{
  "n_layer": 9,
  "d_model": 512,
  "n_head": 6,
  "n_kv_head": 6,
  "head_dim": 64,
  "d_mlp": 2048,
  "vocab_size": 8192,
  "activation": "squared_relu",
  "norm": "rmsnorm",
  "norm_place": "pre",
  "norm_eps": 1e-05,
  "positions": "rope",
  "rope_base": 10000.0,
  "rope_fraction": 1.0,
  "qk_norm": true,
  "attn_scale": 0.145,
  "bias": "none",
  "tie_embeddings": false,
  "parallel_block": false,
  "extras": ["some layers without attention", "local attention windows", "shifted keys", "gated attention", "value embeddings", "hashed n-gram embeddings", "a smear gate", "an embedding shortcut", "norms scaled by depth", "capped logits"],
  "init": "normal",
  "init_std_qkv": 0.0212,
  "init_std_o": 0.0,
  "init_std_up": 0.0212,
  "init_std_down": 0.0,
  "optimizer": "adamw",
  "lr": 0.000845,
  "beta1": 0.9,
  "beta2": 0.95,
  "weight_decay": 0.26,
  "lr_head": 0.0052,
  "warmup_steps": 534,
  "schedule": "cos",
  "final_lr_fraction": 0.1,
  "batch_tokens": [65536, 131072, 262144],
  "seq_len": 1024,
  "doc_mask": true,
  "train_tokens": 868700000,
  "steps": 5989,
  "dataset": "wikipedia_en"
}
Each number is 128 + 24 x the weight over its row's rms, rounded and kept within 0 to 255. Layers, rows and columns count from 0. Numbers have three digits each. The size before them is the row's rms in percent of the matrix's.

# k: layer 3 attention key, 384x512, rms 0.0333, rows 118-127, columns 128-255
# q: layer 3 attention query, 384x512, rms 0.0326, rows 119-127, columns 128-255
# v: layer 3 attention value, 384x512, rms 0.0314, rows 64-106, columns 128-255
# o: layer 3 attention output (transposed), 384x512, rms 0.0328, rows 64-106, columns 128-255
k118 089:168139123127120141137136132117114088173115124136154118117143110119107102183128153124105105095146150094133110116092151134166112125163097098145115111150129133134141123119136119193135149126115090134080139160137131097123105060097085112115158163124127112153120150128148179118083143113120122107107164136146153137166156120123151106143140129138133093127120131105175134117121067133115133131118
q119 096:113128136117112153133112134144133125152078107151108128097144092138113139104144116124141087091100141156139142127149124138126135127093164113111146165157134147093137132124131149139116148161143081162133106139122142118111097080114125130092151076078146149139081134159148110109123107156128151117102078158125110139084130095113106141128140125123119091116116160145117150136184117091146124099131
k119 101:114121092121130113099148109139113102161136125089106166135130144140130077110147115098164121150201078145117116139129097116108112053175148120119123139098140143070064114170104115078152154152130118169158153126127113113152118101125097119113153126161145139093118130139106103181155124103126120109162146134094086145132143148112129141179112105121137112099117101142109128152119134155137141145153
q120 086:149133120143156133155121163115136183140164174130125125144112109119132145134129108110134145171123152116153120155144106090175132142116127130144145118124125137074155138108129142117122108109108145109162140149120093114121160119118135154161149110112112125175110117180100153103139173151178083135164143134121085125125096113100049123112136144098104130147172104140128139144154127145114160127087
k120 094:132121118164160128145172125141129113154103101138091157145124129152128110109175133124167124122118127158092123086126101117108148143145160109114109117115094146144154124102126124070187159164119140111221139142126108088109137175089115144156132132101109125130147129075128093108142126104144169111128150145116108140082127133109161159090116156184121106129093161105112131159180080155120092146101
q121 082:170124097127169138091156111110120153135114073148105076086112157087145136150133187169105139092135121117110119114127168143100127109100166113089156143145130123135130130108117127108109122142140078170108154130124157112120158123085109095114177076134106092131136143074171129113124143116109180088129073146080127139161155179159167147107153125119127147111134113167120123132138154091126094124161
k121 085:137099108129114156129089145143136125093138138110135103122099135097095124096117103168128114151146146129081130109135162135105100114138147111158124140133124120113100102138097141136116135117141143139114147092112135119136115098154176166123113165156140107130117117173080127167115165145144118167147114134105124127102102117116134123169135107119118107114145142118144136107090128157129125121078
q122 092:067147138141127143120138134166144128120138153118147146159124174116102181180173104173142118154136104130123137185158140113145115148130134146128122143100132119120127121128109130170118141104074148110126117152144179149128124137146163128127096158133122078125103110125124148091081103107143129168126110149162122143171175108131181115129110100123115098156139126095168132090124153142111166125123
k122 090:138128109151116163177132155123095159127148145103158111168146126175167107103088135129104141165138123126146139150126104110106135140157098094119130140142122091100048178088137150145161097151130116105106115158110071144116142158104144143105119141110140152110162128128161116127169141119124124140136092077129121146113098111141099140159098135106155162123125126122130089118124085129134135147115
q123 085:145119123136122123130146120117153154104145151141142129166101110125141129090135148140121153165143113117125114117171124122171111114110124125098098123130130155112110126114115137138125130101172122084143132158133111148098139122106115110116124137100156112124087109150167133087123133141158127143155153127125099120143109148150117125109154119147101095121170153108122145128146136126167129112087
k123 082:132127104140149122114142141116172112135085090137087144146144098096144134101115107109152128090148133127138129087087148089131118117134106105137124071125090145121188119118125105127148163122126112137165138179102115099106123111117094143147133130111137107125146142183094160128111118117137125134129144156121108121059104098108131137089139144133111099104108137139133169138134123173114074152120
q124 091:114101120138121126136097166100137130143137102103127143106156118130132128109131096098145122115126123129121172144096100128113125115097148109093187140139155102121130107106137141133155096124127122164161098139129119121129129083100140154141166097167096127137150119120159138113126160109079134136142109194112159144106132153137123165105135128093112110111122142105077142149164133120110139136155
k124 088:172134110165146141094106119139151148112116122148121107086100109125131112113183140114130130164161145132053114072147110122112163131162126153133071125144139158128112170120086176142065156139153131143155177093136131117125077090123165073141152129143132106175101120136141126160156172145145126151141131152107148152092141130121168125156125118131125105110099184130111136143120146156169119109118
q125 094:120140152164128098150124105137095084137133093104140147168142159136126145152119142174140164134135136096118126154156148116085112141152148147184146114148114136184129144172151091140129177180105120109060136133120149146159133107132126119146122159117098155154152105098123130117120082133122156144121114113123180145155137119110181121163120108115141172139155113134157115154130123117111116120110
k125 090:107132118125086163141099128143148151131124124102162102130131108116126099127114108127091125132118105076139123171142163151155166154088101106115146140107129124084119125139084130139137085117158152118124104111125131136130163118151119136145116100149107116122152124115118091123120123143144108125156152102175115162189107086125088129146125142135123128131145104172116068072110150081166167146100
q126 089:136128135124114096171133173121132144127109115117105168133140151118081098144118136105134121066104124120145129098084139127131114144105153145119127164093126151122127073160104134151162103129120107110141114117148120098112132136128101147130154149143137148143095099111119098114146087180120114131113173122154147073072128130135114137122150126123155114148131116133096122104133109142147080134119
k126 093:096149150125163121166158128116165144147151162146107147125125108146107116133151100125154121174146148098133126143144139145121137110127141133143129093119148147124132124146152125111125178113086124163121140121127128115112135112103110133134156124104136143143137116157127155120112102103141111145145150183091077142138107107118112127091123149154116119127148119156103117185111125138094098122117
q127 089:107107145162122064148133106141102135148141130120135143122120087111084166117108117149133138183121105094113142129125161157135119150124126089100202100109137097148097135099136134123148127113107144119113114133117119159085147166105103150157114128121133156104113136123167148114049136132191096126121102096132162132158152133130091157121081135122083153107152112094113115110110120091105185126133
k127 091:133148077113130154156115168120161097086128122129142117159144100118162140178144124116153105146158105148137113121154142157149131113139121073114060115144087158145125161101104118141144112147131140181130121142133087123109108101157134100101155195143109137137159086114112115129161105126102136180137118113138108105089128119066153137108135157109150149118109124140153127099107083124112133155113
v64 104:163127147099097136086121127106120099115147121122085134132109141174135123164118089128129123151113127147121076111153120157121122178191126134094165137155146162124131129130137105082135133124100111112104169117130121162144150112112116104095118153176122128168092113129152100133135147092122116137126130096124157111081119104157116126116158131103130136118072136116163123169158204123118119135141
o64 108:115097142112144118125119156119124165120132138172076156146136093166160116139144105115094136124154149154083113113151121129083130135145142164129134081141126122127098136146162149119174127137125116128066096151136120134118122114128184113083114116145153081156139142146109090070124180094072088133098114101137153124106121109126127120120143118083147140133122100125078120129172096086099072142119
v65 110:148110116149093131149136098169116165123128131152093134151150147139137140119128126113159132113164158132156157141150142129126136119128146146126127116132132135116138181181091127113135128145139132143132124132094147133155114113078175120115126159146129138094124132138114123114122088142148087123116153102150107148135101178167108111106125111121149098159127117143106105124145122135115136128147
o65 108:119137150109094087113146106131144113100141109132110143076168122127154133159119092177135101141143163115155106144164113134159149139132135142138146146120099125096121169112120163139132157106095137146129098145127118122118168140126137139156147089123124091088161121118110158135128164136148150149129102145085085144120168109124143127136130131125101147094082128136163144156129141169101108189095
v66 104:138137128108112163138128106159148116125075134129164150160123111187132134126152095189138113118124124139112141136114164068105131157156141158192102111096168150145129141140096147128125129130125136143154178138150100147144139161039176104108109101158061113149162165147112139165140124153144104154093125135143124152156167107091125129100101157145107087148136141114142151138136146153127121131093
o66 106:117171147107182149104107121147090133130160113108131133129124099155109152117150083157151124160131125070140126156124166108092098162158151178165116122138115174121178118153119143116127178149121114161131162119105128143122117087103131132079137139138062132170152189151111128137122165134149113119105160162146135150126123141138153184135098163122142135162139136143178116134138135129162124179113
v67 099:088128162111102069099155125131134139132136110147133123083114126101170126121082125136138166178135164089104114128130123159128137105132111113133141107122123136122086167153115166103112154100134089113059131128127127136156134135165152114131155114118095140092174159126111124141136140098115184130115156120133137097113114124108118179159102119128157117121156145180129117151136149159112132140128
o67 096:123134143144141175148159076112120134123133149166088120152072116126099089064099137103112153123110111128120114118161116139161135140129130135094126125133146136091134153138154128108116151138092125112099151222097101119144130118096116133144184128136111116136149108122113144092089142099116150126142158151128107086127088110150070180124162172096152095131157098130109121111154149105065162099113
v68 102:109135151111163147128124118153114145120111111133145140116124189086109090139146184167120115098131120137124145087126143125140114125124096100101155118140133157134142102155152139150145097146103152141159165120082155107111119131140094145132105145136174165160103120125111163160142140109101110110160067135102058163150074129144139114103107113112146138102128128134108148116128148128118135132158
o68 107:126128160143157132156133120104093121087096137134124178101129159147097104161131169148126109080122136104129120104114163147124157123142122148160128145152181145112139126141134098123112175116104092141174151131149102122166129174158056102130107104090115137135109109125064122116149145134137124103091131127148151115116138103108125116120151118131156134130088174154121138165137094087137149106137
v69 098:155131163149106150127159122171133115123150124106154124123133145152162108080116117127147169161118139100097157135125101106130147086157129121142133131115121121145109136123159185129108118121092131117134118130153152122150126131147199157131079187109119135158124126113115144143141137139128147157164132105087117132086144094164066145176128119109119120133127169093136144123111110127122155122141
o69 100:110129142101086153112138148088117134098094079133150102148168101151116099117123113155160138116106164124104104058133113132066148084121079094124146108143148134128119122111119124105117151120129131101176163096144138132125112156181115104154127141084119134146132125068100140114152126092136155124107115113122142099095133137157122140148142155138104129158131126131156134114153138115135142137159
v70 097:167166146172124122130113139158153141114159113140148117076145164134087165158182170097130137119152101160148136140180141087144164097110099096128115129147107148141144126107121174084139150132121124136103136122123085108140148127158144097129095080100102129097089114122153152128138160108125160154139130138165124108124123137140134100174121124109094152134142141173097133107108129142110113123101
o70 096:149149137150145162117109097147123112114123113116162101102197160109084111116174192149114114168163134111164162085128145098115152132167114107102136157139126115087111105093132140085133138142143116118125107113147127157148175135130145118090088101124087133153151127121172107098139137151110144124111094121158136146117148144094149078145146130111124112169124094141097139155124089121122125115139
v71 110:112126131104145121134132134135116097117162090134154140109141158164144124078202133136121105133195102107116119160077121132145131143117150103137146121155134127126151128090143131126119159117142166168130127131141106130171148092177098092128151112115121136097130149138132151136184134124137100099135128118134104158130160155138141108140135158124144089128137154125129122108113160132137115123111
o71 101:140136087124131112150138108097127138130133149169101186121096133162104153112133171102125145161158099114092166139106086099149135156161098145129122135142125136111195124129158116100118133117121129129190118131121126161138130105101116162114125129122124147162139106154168142107121145123166145117138119135178142111124151164138152140131182145112149098190150143110138131156110126125099163135143
v72 099:134114095141149134078124133095132146110113104125107147152090110117177129111137125152130112108138092152113123160145112138149149165131128112133168135145117138108105130155147113131116154128113087143105152150179105168118087141073157108145125079120128110167144152131098079123084104155186181096093132122113117119103127105106134137145129131143097118137177091138112126155183096125117089114125
o72 100:128123104112157090106106149129155143141143120145100109168075144145107107131090092168116186099102116114130125134132150179121109074129137116100110116115066116152172111144130150119065146131146114123089118106155134125124131139108122142092133155169112102099107116098130109149141159156109127131139136110109171123140102148090149095128090125121155147131151102126138131131173130120174084155073
v73 107:137134122146131144141083098147137135151123119138133137139102143113078135142120100081165151150128142163084134145198153167109149115146098155168124139119138086098135134134105144106131135132117143115125119141114162138139147126131119076144135146102149131102129084117159087104117150096110140131084150136116117106136130109108138130123152124117168098132131170100123076162121134175159093127118
o73 110:166144118120106151117112109127159139167117167148153107169161154120122104161149072108164110118156132129137139121127120141164136184107086154122125116116122096134148158111118103115109161142111121112117117143093158113125133123118158115118137142164150103120153191101135126114133141142108135137106151146082138133123158132151115150106124097166127108112137119093135074133110118120122117147163
v74 096:136102095127135123124119155141156162137103135147139132115143123131130147100137133065113124149146189121100135096129124106106134133110150146125153100134148150123130128167121111097150126114125112151142107111123154126126108100129108149125166113158120143140143158140140123076123156122134121146160137160155130092123152152131123126119143119118121102137146073147100140107115145147126103126132
o74 094:104105124150130102139129140131127134134145131123081148096099077131170141114139139091110120138148123147120114156188104096164128122086184119112129089139122135121166140129126151122137112137107129130107111160107163121123128074081097149177182124122178125152110133159159101112131107103091143144163117187123085124124121103114113151150131141159126135089126113117106125144155134134067119106099
v75 109:092131126119129107124128140098114118131121115121169167152104114110132141122081133095151177133113131099173132093099106168127141173114102160116120109129115113135122104149095096118101072164166120091141153123137094095106055135137139089125136111133098122130140127107135105148106125147101114125125133125139130097106098126111137103145115133137141133152129117116150100181143117142153090146154
o75 114:159094124160151172159129148130110111121113129121161141125076095115143115130093134093103156139115084084143141152130150149159132136132132135129127121133163124135142182144145148095113148112154137131142146191111171120107122115106085114163130116117111117150163114153140095112089111136126120102142093109126117070113172110144122133107082118128150131109115087095142097149119141094122103120094
v76 106:081111126097103161131093138112122109134134087137101175160115142081086134124128138137124141132146118135099167109129145127132107116081150113154136136113132117123115102141194133154139138104161105101144166139129118095040084107103167118138156175135107140142162138135098179128100131121164139082117149127124090109130127149132098124125115101132098063117127133131118099181169110138121181144129
o76 105:138074131168133128091132111104159113165100122127115110123140145097119101116093089119101166152119084132120139103152130118166152129090122138126141140130125141125142140148168117140096140098126109118183128089097131126108143132117142125104162156143113146099116113116104198128109123114143127121143167165105173116142126151138112127078138118157152112130087127129136143133125105134115121114172
v77 102:130132119096119130174138143117122118112116161126135116208108122115143178145104118138125129070147091153090170138120146128133106190123183152106103125134124082162145161116109129134156123113147129141141131136090110107128129152098104184146150090091137117105163139122147137127126103103164144119135116130129149142176095146136165118098154140163118152149119124099144132126130124119119117146131
o77 105:172133128116108102126114117165083113129132154125182119177147109149152171145135134108144089129092107112106168136109123130173107151152162180099131170105101078142142103172172126158159122182133104144138136122113129171155132123129122122131134130165140163098147152142138119129114091121139126121139131134124153159176145133149105107127130133135089156136148180118139091149111113119178138138173
v78 109:198129141140137122138113126077163154125165145134121108171148104104126158120089108121130142133109138124132104153117125132160121137085141103095124137172137101134160145092153149101144158140134122158128142131123107178118120162148114126170138115121165090123081133110126157075109155188105121123136123134142146171158108163123106139110170118096103144158091115152130125107140133152142131123131
o78 110:147089105170083121105101129172147119145094141097130130169149157166174108137142135127112168135167124156162132151092111108156128132158151115137120191126128107136132120118155106156143126136169148097097098142153132096167158100125116156122122129136198102136153112148161118100148164116121129127121198101110137127113102114101117103140100092126098128187107134105101114128119138144153079121114
v79 098:146111126112138090111136134122096133102143137132114158141133093119125138109089110161130134106125145096070090130119103147170131127128095136136129128186124118134110117127135124106144141156161158134091115121127114129162134163164171163146137158153212116107126087123149150086108084167145154090120113090137155156130094121150116125117168137122140152138083113140158111091157173063132094125146
o79 100:152099092120065067100112153137135149137132158159127133137091121157153093127108141098118114068148125185077122137152081160116118103146113143149115131132163105153099164141138117161130127110119134105135115124159147124157144142141104141167153139125195138126117127123099137125150104114131099184128107073099149115126140115157115121140104154102148161116143112134136134151144167132154072128090
v80 109:125150134105157148101141119094137128126121158149117133155129093145197137103091137159171153124126206121084144122116147104138127120125077105145118102142121111145157119133165162160128120126121112157133130136128131136077104108108138089114113138099136084158108093130102159110135167107119146124117123123144158078117194114122074145149101096112091093127158152128142164138132086184100088134120
o80 110:104121127154147181085102151113144138132129128110115109131105128120136070113118088166128208106126159143110123119103151120187145138136112099141118084131126172153181142144157110129112109097145069166143096133121124118146154079107151165109128139150118117108122106107126172059138151106093111141126191079094161136109136124169113166167124112141142091143113129136134122149106128121162104143102
v81 109:119136147121166125151115142091161147136099127130151128147105152164152157119090115096132156103073125138139147097109076154061107139147150159126117107176120124174154149130163145161119124131154165177161123096153126086103086140133132126121129126139137146143118129159105111113115102117125120126126143136130132145158120155081143084110171147123133138122111127083109146137129103124159090118129
o81 110:156141107134155087151119128162073128141120168094141161148132174183159170159136134146156163122104103141083114135172050110148148092150103111172143143087106139125169136127137144145084138143142153132134126103146168105136085123115062119109139156116145124133119122162157118117185105113144140108123140106137112125084170133102152119142126097163127170114125149068116142149140152108137148154112
v82 103:113162150144098087102147162147141136089182136128186126146107121131148124117152106121118117150119088115150127109107135137118139148124158111076135113143129090128137153125084118144130118107167165150146080106153102095135143205135141152134120151147169170090149131145141084154110139176116114136140104119115145165174103124122135102121124145144139163137144092174162167062106129106141158101108
o82 111:074148130130114122136138170100101120071140111079161165133147109177112136134121149136129086130139134163154164132116123164115154128165127124168143149106154142129086138144157136110128148116146170106160143123163148157133169125133123136165152157090159105124086109117124082134156109081104110142156151125143124132179133108125090135135133122121121144156167148139127092112148145107170112097104
v83 102:174115123093130091126100106114149114111107106129111170143137120107086144130100129119124118144148125137112153154109113128105135166097121125147125124158119125148145136109145150088141104103156159101133177143135098162114096184096131116150146093108111115146115169161095169116120102101078128118117157110165141075153094112109079128133120151122150182116101096133139160135098144127135108131091
o83 099:159106122122162139087166065157069122125138127133114115183151148080111158107157159114116131129144127110137146126144125122112131150144153109157141121139119122112131127138166128135162099163127127130097118162087145125127137076107134127112136140183130153154138162155123122075081129132119081175132140089114106147132137145137097118114131136107168137107114071106094136146114111111097117125130
v84 106:111085124075154136158146100134114126108098150108120141138145133199102129127172099149115084148135126121111096147131116115136114125100072105120099145093134166120086115112129115134167114171120127117134132134116161126137147114116082134122118118128149131137119115088145170125121152115127111157139119125088115116144112164142139118127162111161165138093172120138111120125092179119154164144134
o84 110:146116152136125150142140080109143144153100113111112130094115092138138113109155115122116083174129172149128094146122135098159086109134126149156136159103100147124103150132160093136130152105130124101119120101116129103125111146187101117147176107142146153118118149102096136110132106115152144119136107139091137126149114143125095091077130106092126164127176105194131079160112184148162169071136
v85 103:140153134115090168100107121126147086110140140126116145130116113156108101145098150085120155125119098150114131096159129128124110128128143137131189137149140105142149127112135097100132141140109143114157153127123162168126119092121100123092121083129088118153102157137156135145150095113135140130090132142128118103099139089166113119146094121123086113143134119139169180115128124135112135144148
o85 107:115125125142137145099104161124115132091139106143100111163105101125102170131142117142124121165110138095155158123103196132093103133123141148103168067179124132134135090112111136087154123122099117189119096138103119159126127116117185095129068107132140136126103125104133127087138081162111135127087125131123116158100110113138133088150125106131116099125123108128162116138116044102105121092118
v86 106:136116111193117131106137118160137151121141134134131121106093164168152132108175127136138130153130133107069128136202142134149156131121117116118113159100127128120154136122133157111161111149128113117170154144109139165137135141116134100160102117111188131128120120090158071122099135139098121198136106126134151043150139093068133114129167146132160155131121085140132115162119077136128143115081
o86 106:110114130098135109081120105145132118111088096142154091091138116110133139159161142149099131128153142114131113100132154152090125079131106087124110101106144080170152088124121119136145103146187130119080150112110133153119153183160105121134123141143138142109136168078155091150163114130112124140143119143101152103168124157100122114069114114158126151116102119170144110108173109099141117108133
v87 112:125120142105180114154114132139175185143156108155154118153134149129161158126120122143140171142081154113114112149181145111108144117075094128135136120128139157155111138084128125110096114143134151165120138148122161101109150123142140096123129115118117115143137145139096152081135070111104143129112098142113149152086122160099133119146148119078145101118137127179118143107072131141139100123139
o87 113:112117126130124148108136094149104140148145150145105121138101128131128097102141134114120161143134129151150136101126121101149158130134117095157129170165096160121150123119141128120067098167112157114100083129133153098114141120076129142081147147145131097144149128109161146112151066117136168151181119155070078154086098145121135110153132116097143069101127132109105140138114108171121156094136
v88 104:156142093119106095127125134113116091136120106141094090120144127140071132139086117134161106166106143162115145121177143104079128088168089155153123132142108131146115127197129115122120157125141103131131138117153106135124044141130192092152137110079095107121111157122157131118140141170122157140139107127141161127084126148167120105144130131139083129135141169143131131121145052159155092122085
o88 107:155135110119138142125124120103127143143099083115121119168128115145128064099126130157151128141115139119148143128118096079136095126104114112115132129130099125136143123150156101091148124155117112119141133114131153113119102117125139136119157139098106138149144136128160088117089109143158113100133101112127179121105120116199081133152130139150118115143113087115120129127175113093162122167150
v89 110:118151150143133134132102151129133117132110201128178164137139123142093129157142158131118145133098097113133110144134132123121149101088100133125161142091132110137167102133133119122123111112135138136123135093124090155145141137179090135121113096148117153156124177153125086106153080107138168134139097157123147114108080122071144089139114119126119093116140116150112114121124079079122167136113
o89 111:126150107147145126138078104138095156109115112087110143167087098094119131104139159094150105167106113132129124126126113112139142095137119110139123179116120110119159083134088126110125109099097119108161148101135101149142160149170139125109102143123149156153166106128136107093123067141115122151155099155124129122111137122080142086120124053131158134145136130097106120112157131099085174102165
v90 104:081126096142130154139125126125115138150127141114149111121133132081109125112141161151136162196129104155086116114127154094138138152137152132155159125145149127121128125159130139141132128147110095166120136150136084154135143066150120153149144112135152165119144082114136163119185124157063106140132134133145072125073156138148124140098107153113141165136111145151112146133074142168110106117129
o90 103:107113132165129144156100104111136130123090135185119147085113140067109134131146162118133134116129122104119135077102167100111107131120137125126134146139127091172150089138134113125109147199130114129132139135099123123105106123156086160137143132155134095084123122125111131097100148135101080144111117147178150105094099113131141141114155170123123104156134149129154133115112077093141150138170
v91 106:140154151129147162124125137108089132121103143125134147184179124147119141155112152173106189097106118145133136186141134103125128164092111159113157168135123129132098069099137099085134115159141107136110121126127156178121076117114115174128122106138118130114163138129120119145119113136138140135113122149135162172056149128081162100151128153103116158133147140155136114142170118113113102157114
o91 108:124112086173133134104083160142121142145105148118148130142144104119116171129138144125159171107126131178158137167140153090129123092140089179161088165139148116091120079125132186123114160114122105147105123138102111171122121121158094144083095119114107131110173113142106083122106136155103156127103129145111174117086098109073143134124136135109125151139110150145162085125104147141142138110154
v92 097:134135101138079130108103137136168139105137114131143138094131129123101106108136105104106084133119087124112124143074138117105114120103142105123096133133169156124126072098108127097136156121129131133124126100115140125171110102143127119132120122200142141123144177146102099129149153095135102149132147141136103156148116096085150110130104106153132130143109173169171127106096178107148109120118
o92 101:082120078130145126109137138104109173125104155125167188121134126134136116090155156064122119112135095145133139100087117114116131129131179155129094138139121091117162124144130131134107160091134120099111143119123144140161129090143156130133141129142144114081104117120138077123135130097114095112147131190138128138149136137160080129145132085170157124155130132099148108097119158113112137134117
v93 101:142126158180135129096125118145132128094136083131104132152137095082112155163158114151117125111126117133116073127103103125122131172130160114110076163158113126121083107096130122138137181149101143100114107131152150091140156152108136143127117095083141122147156091122119135150070092137177195111106121137116117171122169118139122145149121131165103158144174126143164073087161208122136146133136
o93 105:136120124176132110086114156139146147152114125120147115140120127128094164113106146100122150084151093130139197111096183150118112158142129131090073124135191104121114111140158172143113136101167103101103120116139175121131164146100150124117097132134134121141149125127104102114133087133105130123127116129124126142144097112128130110133085146136106106160146148157134068132112156146181128131104
v94 108:116141116120119110141127118119140118120158112121120133142129105133079200097128179124145102113140150123153126188103145115125131157183084133146114108099124109150133078127090117130096088115138196159117121105159084160087098143148124194164130134124177091113103127166140114152128150142155125147114102092127167072162111169132144145142096140119154116096104141149171178126131146126124157106123
o94 110:126105072129136104154137133082121143153150113097142118137114133160172068127103137159145108163174132178159103180107134095123131198142136130155098097105166116178131118147118140133122094103129149095153144104130099103127164082122089151100136146092165134121116154158147131153128111132142137157121146112130157106147119142149143122125119138147138118141136144131163126114129119163111125155083
v95 104:143113176089154141154129146113122127169122131135104137146123110123104112151132163134117149092134127144083150076140141115109128173122185148140148115138127131125140120147133104129142157100130151129137147121151110122134148141085127173108125121135136141127141136163101145132083115100133092134110112129128164142153121139113103149103137109127127127126175183162141160089136110111094064137109
o95 098:139161146155138108167111124131107144133145110122102147153143125148098153135157151140129138105134146114141135122108123112151114158137122153127165149155094176110166108155100114130119131109068120149169090111134086127136136115134148118111129155159116120120092107127110128133111141117160128156133147142151153194117136119101126115132139155125134130101122166101162115129139108127177118137136
v96 097:097114145095162123105165133077136143134119131141119148116104118094107160134142113115119120111108112123129118110134135131117133125070139131072126098136152128106111089122121155152134120094133070128110131124105123134097108157104096102104115131139093141142110115120102110124123113142103147115136122113115136053138112170086154139112132107149109101111136124143104125088150151129142113126113
o96 095:101093124151166150124140098069137158146132132128085152154097141151127090096137085086097142120119106127145104072133131167166136108139145144136081147150092146111164159155129126137123120135097131142149095151097130101146135141091127162139175158145139108104134090156128093094131115111113108145157117139122159114148117145114110125120129088115145094127084113110082170113154093108153094115092
v97 112:115154148089126134163147111104102163139120086118145140082136133150060148169081144163126141097135070120105139104090127152121115106136138114144102119117132144157128124131118131141107123133104155101126186127136086126136126156101116132129136061116145137068081150131128175139123127121137095112106101136119098094172117136118140144130133120135131138124154148170115139102122191121135121126114
o97 114:140175117142184145188139108078105148184123157115136169143150150133117120111148156099093115122140091091137102116116116115168109129187110129148146144121119154104132144142103114099120132145093141108178155133118103104122128164083106116105144104110120136125097165128104152104137140172199131127088132121155101085102137140103124124108140114112129152123139132128136114111125123118134147151082
v98 101:130132121162152123120135135146128180129126164107118130103117113101143109082142132140105162119112115100126139113165108132147128134163176120098120136138106163117097174140152161102120133147116132141141134132124106136140134107091146114148163135170141129096130135112123154127113138167158175144148136146122115193127112110118177115089124120124110123122115130157135095151164096153117148123145
o98 095:128120131139112094092083130154150110113129153161106124086132154109145136124120142109102146087145114098109125110192094179077142082139127148144109129155167136088136162115098139134080164148144109121119149138171099144143108166149149155142134095124130102099123161116103159161165199132126113122128205132149144103150132116070165136104177144132123166143119154134172154101181139137135105114149
v99 100:149131154078136133092120152134122163136096159140140104118162118183136135137140104145130140129121137101118141119125147162121168138135160116125110121114127095129127108122091106127155101128139140122097128111101181152136074160119153135116141095112078143097148146116120126124051132126081071126110154108152092097123109144105095133146127127121110127121194166112121137105117185131125130143119
o99 102:143136084100139119113125109105146156149131169128119099130157143142138128144121104120132133102128130151151143150152134091156148140149101141132139112110140149110103123134102167121143123117131148162151111206065157115136131128135110142140130086109106125164122103097125100098119157115146106148145145107129104148134142157147107180121150128117119112120146149112106112122157164132121127127097
v100 102:114104115118181118164135119112110101174114117110125123104123130088154108097133152118128101124052150093141139108134103125145107074133183124112129113132148151096131155142108130158119137125108085132152075128127124120144168094118125194122154101142120141116123138112123128146109135143185145149157127176096100189157161133110147174145113109108089108133158140111097130146134111116117137119132
o100 093:161125116164147115165150135137164124207127116157096133140091156117138126144119132147154104134076145094096098132124113138111104119091133142155149156152144190123156168139073096136103134143133129117182148116139102123106108143173121139112143135103141137137086136131103182181110157110156184112136149136142126091150086093124115151122134172151108108121160163107137154136148137154111169121111
v101 101:136120119113144122122179143119156118135144109112097123102131167148142152092151118082105137155127114128100160105159134155107134143160132133105122130150132158116104116157143076126105104127136142143149168119102163133127112111133140160127132145129149131127138104137147097126095106110111076144150142121130160111083105140090144125139174139093148100091113159109146147171095133121153117149102
o101 100:133091127120144122127141154106110172159115128095079147123136116169142123159098122129137133130134095153089153151136101121122130098100104134156114098149149135119146138124125116119136129135140192169139141128098141117101084145096107121104178179115138131161135108148134060114134120075133127126174118118127118083114125124145147157059168140129103142081104136095140113107182104107124099139137
v102 102:144158160136125145147122140126119133149139113145121145114118130140122156148057083118159093117112147131090086138096097135177135136152141135150185119142141098117141166133123139119134150133129124148088133118131162132136151137149139147135116124140177118097115113135149137108117148147161134108098097141110101103137106131138096159104189128105091109153124096138139120087144123099112114111130
o102 104:140146126120087115137143123148157096122154139104131115152139119173136104181101120161146104101114118175126167137132097117165139146124130125116159154098102109158120118113111135133123126136125127100100129093109136114136117115120114095130099128120200113129148116092131099147165155168100132166120142131105130131084138083109147144165130164139112163163119106099073135138132149092163130141092
v103 099:125135100122138152126085118111137109125134149119107123130138113124121160093173172086130100143103148122152153145133125135146138133116115119093097128124140093100156080094147139148140117132105136154151107135159064140129120114152103097108133103102105080145117091107150102097110174124146088119139139142171121099165155142117162125126120126133101101138145137095107122120131103164137098109122
o103 097:123127079147143129109123134134187136166143145144132125127103156142139116140165117140142114152145163133128129164117133126121113151118141132127105133147072096176131158107155092146128142127127146139133069159131136124173141077139144170134123142170142111113106123137129131138130145122111120133155140123151158160165123185127138123100130141146108110125136110128093108155136117124119113095127
v104 098:151117133106126123113141111111144096108131103120076181145101122110128129162111135159140115108116133127107095180136096098140095099081145100105164124104123111127084154132168155122133129122131105114152148133142081161142084136162085135157153129136153121135154171130107141128160128125179138100120133119083143163123074090104139138122163129149125124155118134131125120165110153103142124153127
o104 104:135093104057098107116139095152097136158135142104107181144088079146150124183105113114159161140094106099123126116122146137121132114089172154128127145113133088129151112137173103160137103163119104115088158133097170133176124092108112136151113142139111144145142126130140078163101119137102149111179146107109114138143146141159095123119118119163135120116100126118106131145114172108108119134163
v105 105:127107111120136132147090164148166157115145139159165129148099133121145126098165119118137106133126098141135158144112147148117140119131146117112152097133142161099141146133165168075116148098153123121158111150102145134131095112092149124110135085136132126112123104120105152111155170144102112154139117165141114176134140096111121123135145129133149105119103159133111095133111174188173078100118
o105 108:158131144133154139136091085134118105102127140177171163137154163118106079114161142062092140108140155094140147095130104115123127161169116135144133148177142129103171157149152133135090151128144086076113099140178185158144139100091169151116175146150127098149129162130151140098137172148125103136119120128149168146129134131146107102155146146151170108146152163105118137161134092125174129141130
v106 097:130106122139153153142144144075120112140121147124119143162126125145154146131125151133135117128103121175072106141151101107115147109120116129122144104132113110105105103118151137083128125135123124120169143140176132110105095123140148089143134102142143100121117122106137158134103178156145151126129111151116130161109168138117126139091175111094098124139124168127105142127119099136111122134132
o106 100:124122111151134134123089130115177121139116121159111120106137099152153097130117127151131149145105139134114149113136136106118114116127118120162132142161082120132146138121113109138088149113126113105154085056122160146140123129164120140104111110090111116121119126072150100169148119132090166121122100096120205125081145125092139101139118141165143136140107125171141157177104111098221131122119